Each number is 128 + 32 x the weight over its row's rms, rounded and kept within 0 to 255. Layers, rows and columns count from 0. Numbers have three digits each. The size before them is the row's rms in percent of the matrix's.

# layer 6 MLP up, 768x192, rms 0.0755, rows 694-727, columns 0-95
094:159104144184056164119123119077121092185167082162146209107145174135178125154118151150142127100152097135157145064094161166175079109123174112077119119151099130151071141150113087126142087155122130145142122110113152092133123151146136156124103115167091124140047087142111195155067192159159090127
098:111087111148130106115111116093115095171141155185146158088078113122093066066160155152116077117144128211167121151178124135099099172129119153136104118149113161164106148103162111204146172124133148163126119101113154122105085158173147197119077118080159125095189110091127140174155136108109115139
096:143107112111138132127138136166178088119124091149147142092089117108157112074193156159078105136141108150122151094144147167158128138088137115147162128092165076085110074154156124067103152125062178102170114092111166151159210214122163176141112129040103142108102078107118125147114120158152153130
104:208180131114112143102145157119080127132154060155141066140092134099152100140130145082101129148159116170118104113063136118159142161188191116148155181173088097164068093136139104097142115094168114183133149100148063139173188142098138123107154148145131029110145110140154120179190107130143157153
103:037151090115138124176175075077133116138160081162071103097129132126115145074165118148053165164113158122113134093135057154129104123107151126092072147169132128103120171072141143132125137147144154106087107201075170126070127152121164141116147161164097131161115135093169196154105148175144120101
098:044145119123082132145091135152161111097167153130097148122119121104167167152153131124077139132103094049111125106114140200171130126122143126082122183098110108123179134102081105163107110160161137143136137095155128107138093083129090105119083139148154116170146174106140118126181117129100062151
107:208151113183137151141157092158136101130159099139109120158162086139122095117103147130118115183151178172057157090130082090162113096120132221098128157154103094115117133216143113163140087070141162101137086116107094140080157100191105148081127144141114108172145121147120097105161125115106165099
100:126119156112162109156128090179187130148077086159140129134165148144143160128200145092118167050181149131087166123131119134138129128123119092114134094153104107109130127132112098149107093116081108138128112186159125077104167093056159163156137150093146103110226095179146129069147081126127129090
105:077137177097114140161134147120184201138112138185159206095110119128133169193092122177137126148093087096152140117147146064133082078159088166094126084121145187149107139127106089090111144111078111157104122148148152093140120147125202118213079126159092117132086107177163152145180105128127126125
091:130137142103120128097147068122134188130128087157191151125160184117142161141117085166083088165107138143134175132155133101158164104121159139113163152108166191095131114162105117113123091160129097109131051140094105065184161112210098096099141060145162185146164130107114149133141107153139097125
109:092163111146115120117069117101079129086041159111154124114150106107159125071157159072101050117159095126095107178172168148103134156132123158110124134130162135168115140141092115121124128147118167086106092129113161079162122174074116152088180121159178198144126073176092092153139069117156156152
108:131139109133102137142115125106073131103116143098085176134154153099116194139101098119156094172189081092108144155122088181236118107155126159063128133142114116149130087136137159180124103193094154118123150181113128130142089130156092093170128082060149127133136116088119094141163189144105129142
100:122097066172193147152088167052137126194099100162135135163161155139118179123126137145124153206127110121123150105154127151126191102081101141113166069116128063175100086173128158174150087126121109079147124079071140207146101115109156158128171107179081033122143158086123108188111166161103158081
099:092124146117119137137091196072102076155184052102121079117153140169116101087115129166190075165136141169116080087134121097126145116160139134096120108134103091094080096118131165118100103154077201106111129148123099142109133131155122086137161157150159129098001148131110139118152189160127106146
085:166134145097142107097097113156146231139160131160158130098136146166124104157107103157095151131065123143151141140085153163139123143111122118103150113144131092180142120163126132126116148089075125154142135091081121118182091056149155198204121147092108124111142131080164103118094065175116163164
101:078099127135140071092120070122103122178152128112109167128142089093189212138093193125075114161093116145114126137131107100164129104149124056125153099091162099123143123099122156060118107089064207113158101118080094149133159113109121143124153166109142131137145111085067116132105132117176119124
110:101086106156157126107124149096151199090181102128074158105157107144096175216077148153119114137128199145136094059151093144163146145194103122140165102140089118149130101093091078093109130088143150176141149108150152134087104148066127134062150116078140177127153122111142115215140165134114112183
088:158192180110169141144092168176107178154136128147132112134135107124164112100075133089190153159122129116087109106074144120148132122106084075160149060143098096130079134146151062125199109129080110172109097098221131128090123136168100114120130107098147130144157139135119077128131173098140115144
099:146111055146157156138089152183080174128114133093146162090137079071124102166104158144077103140134155154097135175139212141092099149161158129134113085119083117149146075109097137133081116067151147093093144152105118124147067144146097149102177112112165151169133154145143078134124153162084119105
106:119203057110170197084111108173155140159130104123152123099104093036227112156117135090129152171106164119110128129146157127165113160088134119141140089111133180130156130100108125139159160076116117117118125155135132161143080155096156122079180142159111118156175148114144092161167151121181162113
121:100127080164148150050104147101144126189199070117125095125182164124136135094164136154116067130141103163100129117150082107142070126149134163154127149138156073167129201104146110132177112106163118114122157095124186112128148152116229181114119122132105202143133073111111089132157103162129167100
099:129101135132150138110178129060156111077177102149162098164096072128165137110116137157086163128052125131115157110101129061135163110175097117189146079199101090187126168163115148101125139109070101121135174167122085135096100100116164088134144122125173151115157093122135190104075100096139129133
111:103183120126132075203063088103056110130096132143137106159132112167096158087148110148140093175130152128116139120136105215106161108122199126113130147132110083118118075139090187094164159156165153130129071144108121100146091202127092113145194113157112151203109173161110146152076137086114136128
095:099124172106127101143106149114108123152105139121116134114065072109101144098131089140192097157154147128030135074153146127123171150110227048186134140140108149162131091160164135145156154132148137134097158171156158144077164139112110144154135126130192137146107105170121125146209158179089103165
097:118143183117080091111134100164119151133116085128174140197121100078150149116174145159130192102077143106163150139117173124075201129103203127134196150121136136171085166102141117120127062134151088161129129089128120125153097166124141091147117169106087130114124090078143126147180129105096138141
105:107129143095128109126135130039130124123157104093140104086150147094107098126128123138092162120118153125166163102149134122165175113095148144178069151132148166173108188199099086114115169123050146070143151158100078152129194020116133080092084161139136130181145186150153156145150122127149161160
104:123093107162080171134167139122118140074123127100130117212165145157170104206183116160142138137114150067074149115156163142068161122175109148121143080111111121116121075192093068133145123128102173149128081093150098128141094134087129131139089131091171165095148154124166103139150132102170168088
120:127121197113121121126185072113110126207059089128082177103161111149135120081168150157106122146165118097129139077145076116160162136105128101082131140153157134141152162103135143105124070095178134120151140114119130109148182102099127101185133128142140077101127132112063112156131087077132138117
086:108150161174108183133137130185170156173174134118137212157138093164105113159112157081105123136096216123124139138152089104141111110202119092107102127160125097093155176160144114128146107138168082130145110167091136128163119099113093141168111101127113131121126089056182119151126139097076160117
107:055183104150107161124140134121125101106191102179109134109092115137127111124081108196066154145157129089093121150207091077134121118143093168078146141164164157112047088100068156101149153096119106102124134117111120148137116129123188123141115156152111139109170103125132173129128150106147038123
104:089145068081097066096123101150117157137069121147096167092189137191167127068161143152164155144181128125150139135175129144145151098118135065175138106145167101128116166119094144150128129129106119137162034100176130159179113119176093125156100096140114125110105159143125100131162131147110113148
106:067115119117124044089126087134194140124070139075101078079146100158114168125084064138161086107127148153133100140175147075112124147108151151073114160154148195126099216084170137138124141137171164167126162126160138115137091092118179117115106103119130102124097089132117120108110140144102115124
099:117095086128143139077195121104117056136100055124164100111105178054172130110107107121112129128136155143170100132105112149177151152122097120205139101109163157100123148089142054112157150201116074186105098110133086108148111085156109140123120185097158144171150174079124149143114125159181167142
106:141165130051171150089129163151110090151110127132191134127149143117137116108149123193143110159145103113095090144123133171136199108172151192142158128139088047123136124135086108126121153134151057146112106113171201138116064117150147188107107137072126168095094141102048082098131101074161104134
# layer 6 MLP down (transposed), 768x192, rms 0.0645, rows 694-727, columns 0-95
091:111103139098154116164147110099168125143114104122071091125122150077128126165126098150170104154150151226206140152144073168125131111107086146119075152100155133115116188105137110062141101175173130094164076097100113096118097125124105090133125158148107131132141138151062122088097141023179119113
100:195084126065150153086107111148137135076171153158140139124055120113125178078158166154044152109104160133073105088145131105094123137097127122124166092103071144103156141137180088183156166144110149109122145107125097118149148105187099148141151109105150133117093121197198114088132115129138163102
093:063079140110066183127177140188069135095095130094159125170089149122094137165134088131130162141077112112183202104110155161089125131118132161103111123147172173085150141154085137164146141111150124149131128186144088125075120075138071164145084143101107167142128105131172117072142134099193113133
098:094134116164168114081099094084176136159127115117153125130147117103166064141120089165124142117122156049148132154093145116162109098141076109149136085156137153113162172132155079112101230149130097098140125152154206132072082150180078121127123104153093173158072115109100168076125142142149097094
105:156083151113117207133161108168146065148138054133155204140136142038159128134110132062093098099130137177148115131126122155150097115100125150146110101138126083136144112144182102159149129175086133125113119125125177105156119082118165137171087122087081109110178159126099155144128079128161172138
106:146060127114152211106218147131096138141104136183154147140117131110085143090173167124132106130157114181146136114061143116138067141153084156157154125056108147123096101104103195151078143116141118069137158158101166146086057094130133115155129096087148155172104102109125133145107124167113116095
103:163096167128144112098124097139125144136118092117158139116167080124143054174130084142123122134168123186140136100140189158119147099102162162123125164141130126142101097101139108096095117119106093123089131087205147171118175139104110028132146085100103115133151052110117088132138131151187126118
105:171089157135129145101164171086079093112075145125133166041165084145095157135088106109152105148132127142059111164142134171128077134123133092107108111125184143127145128143145063117113169148189095129185160101140106076163103134087131136161151171122158110151118085133079100176134070172144168142
102:092165087095111111120179129093105097099106104112143131182144198151094126185147095138134115115107137120148124077113153140152138099117140128107140129107082118153154087129062142128116181026126128101115115136137202164088165143224159131128085105164161168194084091075131122164105115111144176111
073:115111131116133110165112158110165162167164100168153100110144192084110102147095146126175092169119161104156162110198165161124131095096163182140164098126103143139146095187190188080116124165137073131115137126114127128100147122169067117153109168163130101125084106093118108127143103116073063097
114:136171114162154092075133132119156085153092141121126102167060116103151066146134144102110121148073119101077191151046169140109123075154155141148131135097114170118171143113154116097090085096148108154185105156096130074134135160137092147162118111130121117163140149135111158194122121160084088130
109:147098038123128118119148153113153124104115087096101135180176103166163140137097092085156119160131124140128097140168133135128105185078065132170127132087128122126074112153108129101117102144098157125141129187106143143100060063104154151098100144099157166196073128164132203118103110096205106159
104:098114124110119122127079092107149136066162109141103139173114093155077160187112063140137159039138147196122166161141155116118154133130150110140126135168120093080112145112178082123149164086126115119118105132143103070102192132129131110143105115109168149138111183118141124103099176114095112136
095:133186134148130133114134093111075127151122158150130127164123128196101104125138115137168195101042141093104093108072157152112122133087109158159102124108162184089155162090234130120170158112116174157126145126145096131111100170104143174129123145109065123188180124115168188100076091150095153119
083:180151102184116166086210095115106130157145121135106140077077097108094158134122141137100117135162105082074146154191145094191127159152142102088087130122080133164167166168149149129150148100179149096115104120127122136163118128140146106150128158132162144132080088080045117134210143114171148106
109:122091113140141096132120123141098085196137147151192114152074146161104138134075126101104085109156096120150140037099065129111147170136101114084125136117093139125175124117148120114181105151195066142140113128143171089193143104168123085108089151152157138094153114115123146138166112107124078112
123:142067116072133171194106162102139099121086174117154120130149108124110189181158128165162119140137089120114113121156099135151136144103102151099081152110086090158104110148142135133162161072127133086111182107140162110170122173138199112086109170131150105136135144115152117151107189134105178163
088:125115060182128128098137127084107123106184148088080116160180156141161136177108098136170123146062131124158077091130133140125147148138140162136080118105140089090132104083140118037088187114151105146096072188183134031140134114130155183128130101145096086103133130154120159127199116093163134113
110:098162109111092133105142155089116103174090097087165087159068158178086132100068132111117076170099080151143133087195055075191099145097142106123151157134144159155121123115167112170174098163106122142143108103143148138106109106126129076157107106137137130102103110132121148131110170155163153063
103:102104135120123154172140087213165107124130135149171107159126179021140097148110111118122146096139038126135121096134068104143138104138099180143173157183123165091106087141090127139160094142140098129155143057154129147138179082133154121160074096138102097164085108123063129126169142101123110118
117:134115100163150198091115110095147113131097154171102156121146144073164063090106148143147173084114149160128102100031134152140184132141163101119154143129141111186110166140143131143063102098132164133160137102144115102105124092096130104146120090110141168090150081124205163083126093116155186063
104:116082110084170144110150190138169135209182184089106126142183154165129142110147095132135108107109100071033111098160117136155111127143137155060140153102149107088104080127140117160141181133120070099117119145088112168154091158106106131101144138055104079148183193150084124128129200185045153142
118:082110133132096126102074117131170083095131166115118138160132160114149141096126156107068121125095104120109143135155129106131183173150097128128145113168089153172149185130152140110116183091115104075155027110153125125075125130196128109118156179128085120129060098130070146116102160081063124104
088:159150039168142155112142124136140160096096166138135043167145198135107090131076132125137132114143157107167129137128108104150191146135079190125148155142174089160088151115141137090141087137132126176128112089074053110086113153112135215095096103171148107183120095118070104192170096135122131164
092:101112116100156194157114152099109172132084177045130158088091105114150159095118142163158118182163138129136127116176111120114138132121122077133089120143175120111106165142153101167145144124139114177141145119127191124142141151172097104146128152098087118178095138165121083121119098145135131155
114:131127138108162109097131155146154095164130157103151117114133123113116087122107105053165111121081127100114087104158139142117090143135099117134161119057149083106128138168138151131135094146127096069131137163102070100111111156150179116103094156216108129121082113133154160105151137167162128091
110:160103134134124148125099066127120130104180112145136103120131136114100152218147069149100173137164141089117172052124089132091133110120172110083144160131089161077065111101151163071140116134135121067106164129141079147157124139138107092089160140073113119110136131164174137139149177158179126189
114:131148164102120097066096146163095090137132161067160140105180125094166117150091173151163056140109142127151155114139079160113151108111065151135137131116185108170148138133078119075132218108139129144107129093123115136172130133177109129110123170153130151140153152101155062162166122156184064134
082:126146099167129083088140148095140103156208125175142099119141093088068156162102157171154129072093142072130078147128096080141103124133137084089157088152212124154126110120143152123145132145092126110100162134170156192090150073082137133133117176062123113163150200135113015155126122123114184166
106:151110208102101104122123104118168147113148143133140101124205118147106103104157149089105077167135115121135160170101124139061100084150121125111135195113112152063093061077126168160177150131164145113167061183144165140103155175186152162133044161105118109053167152177062108109152112092095133124
103:118113164168115160159115097156128195086166115089091097122148150094093140087071141156078131081154096113126177138130113143222110133135125189116123150096137106118146097072161184151138123109049153105146105166127121124114141172070156082131125129152140147179140047138073137110149105144163191111
103:141158161203124134128122156128127140086149112077120131102119135106039142118119123177139170166155136114072154158147177113102094117119121076135181152128155154128175119164115093089159133110153108156113160074155129064136106126131084152117160165226155113104150094159180149077097157065126136134
081:104131120131094159123060088133135160195108130111113076098113045113052094165073083087125166118185110184125178124116129215051092106150094162154049183164138143084120141120143178082059131122166148122086124161148142131128188138119165191141088147142149114130164102144106156113157143147086094145
111:186174119154105125097088106135111137122158105120190164082164057139087118098158104107122169127089090159104132083157134094140106084137153115213149095144115109143149102135109183118151151155117177101150126208076079134190144132080119141115152147128085100131103170104139127187161114148111141127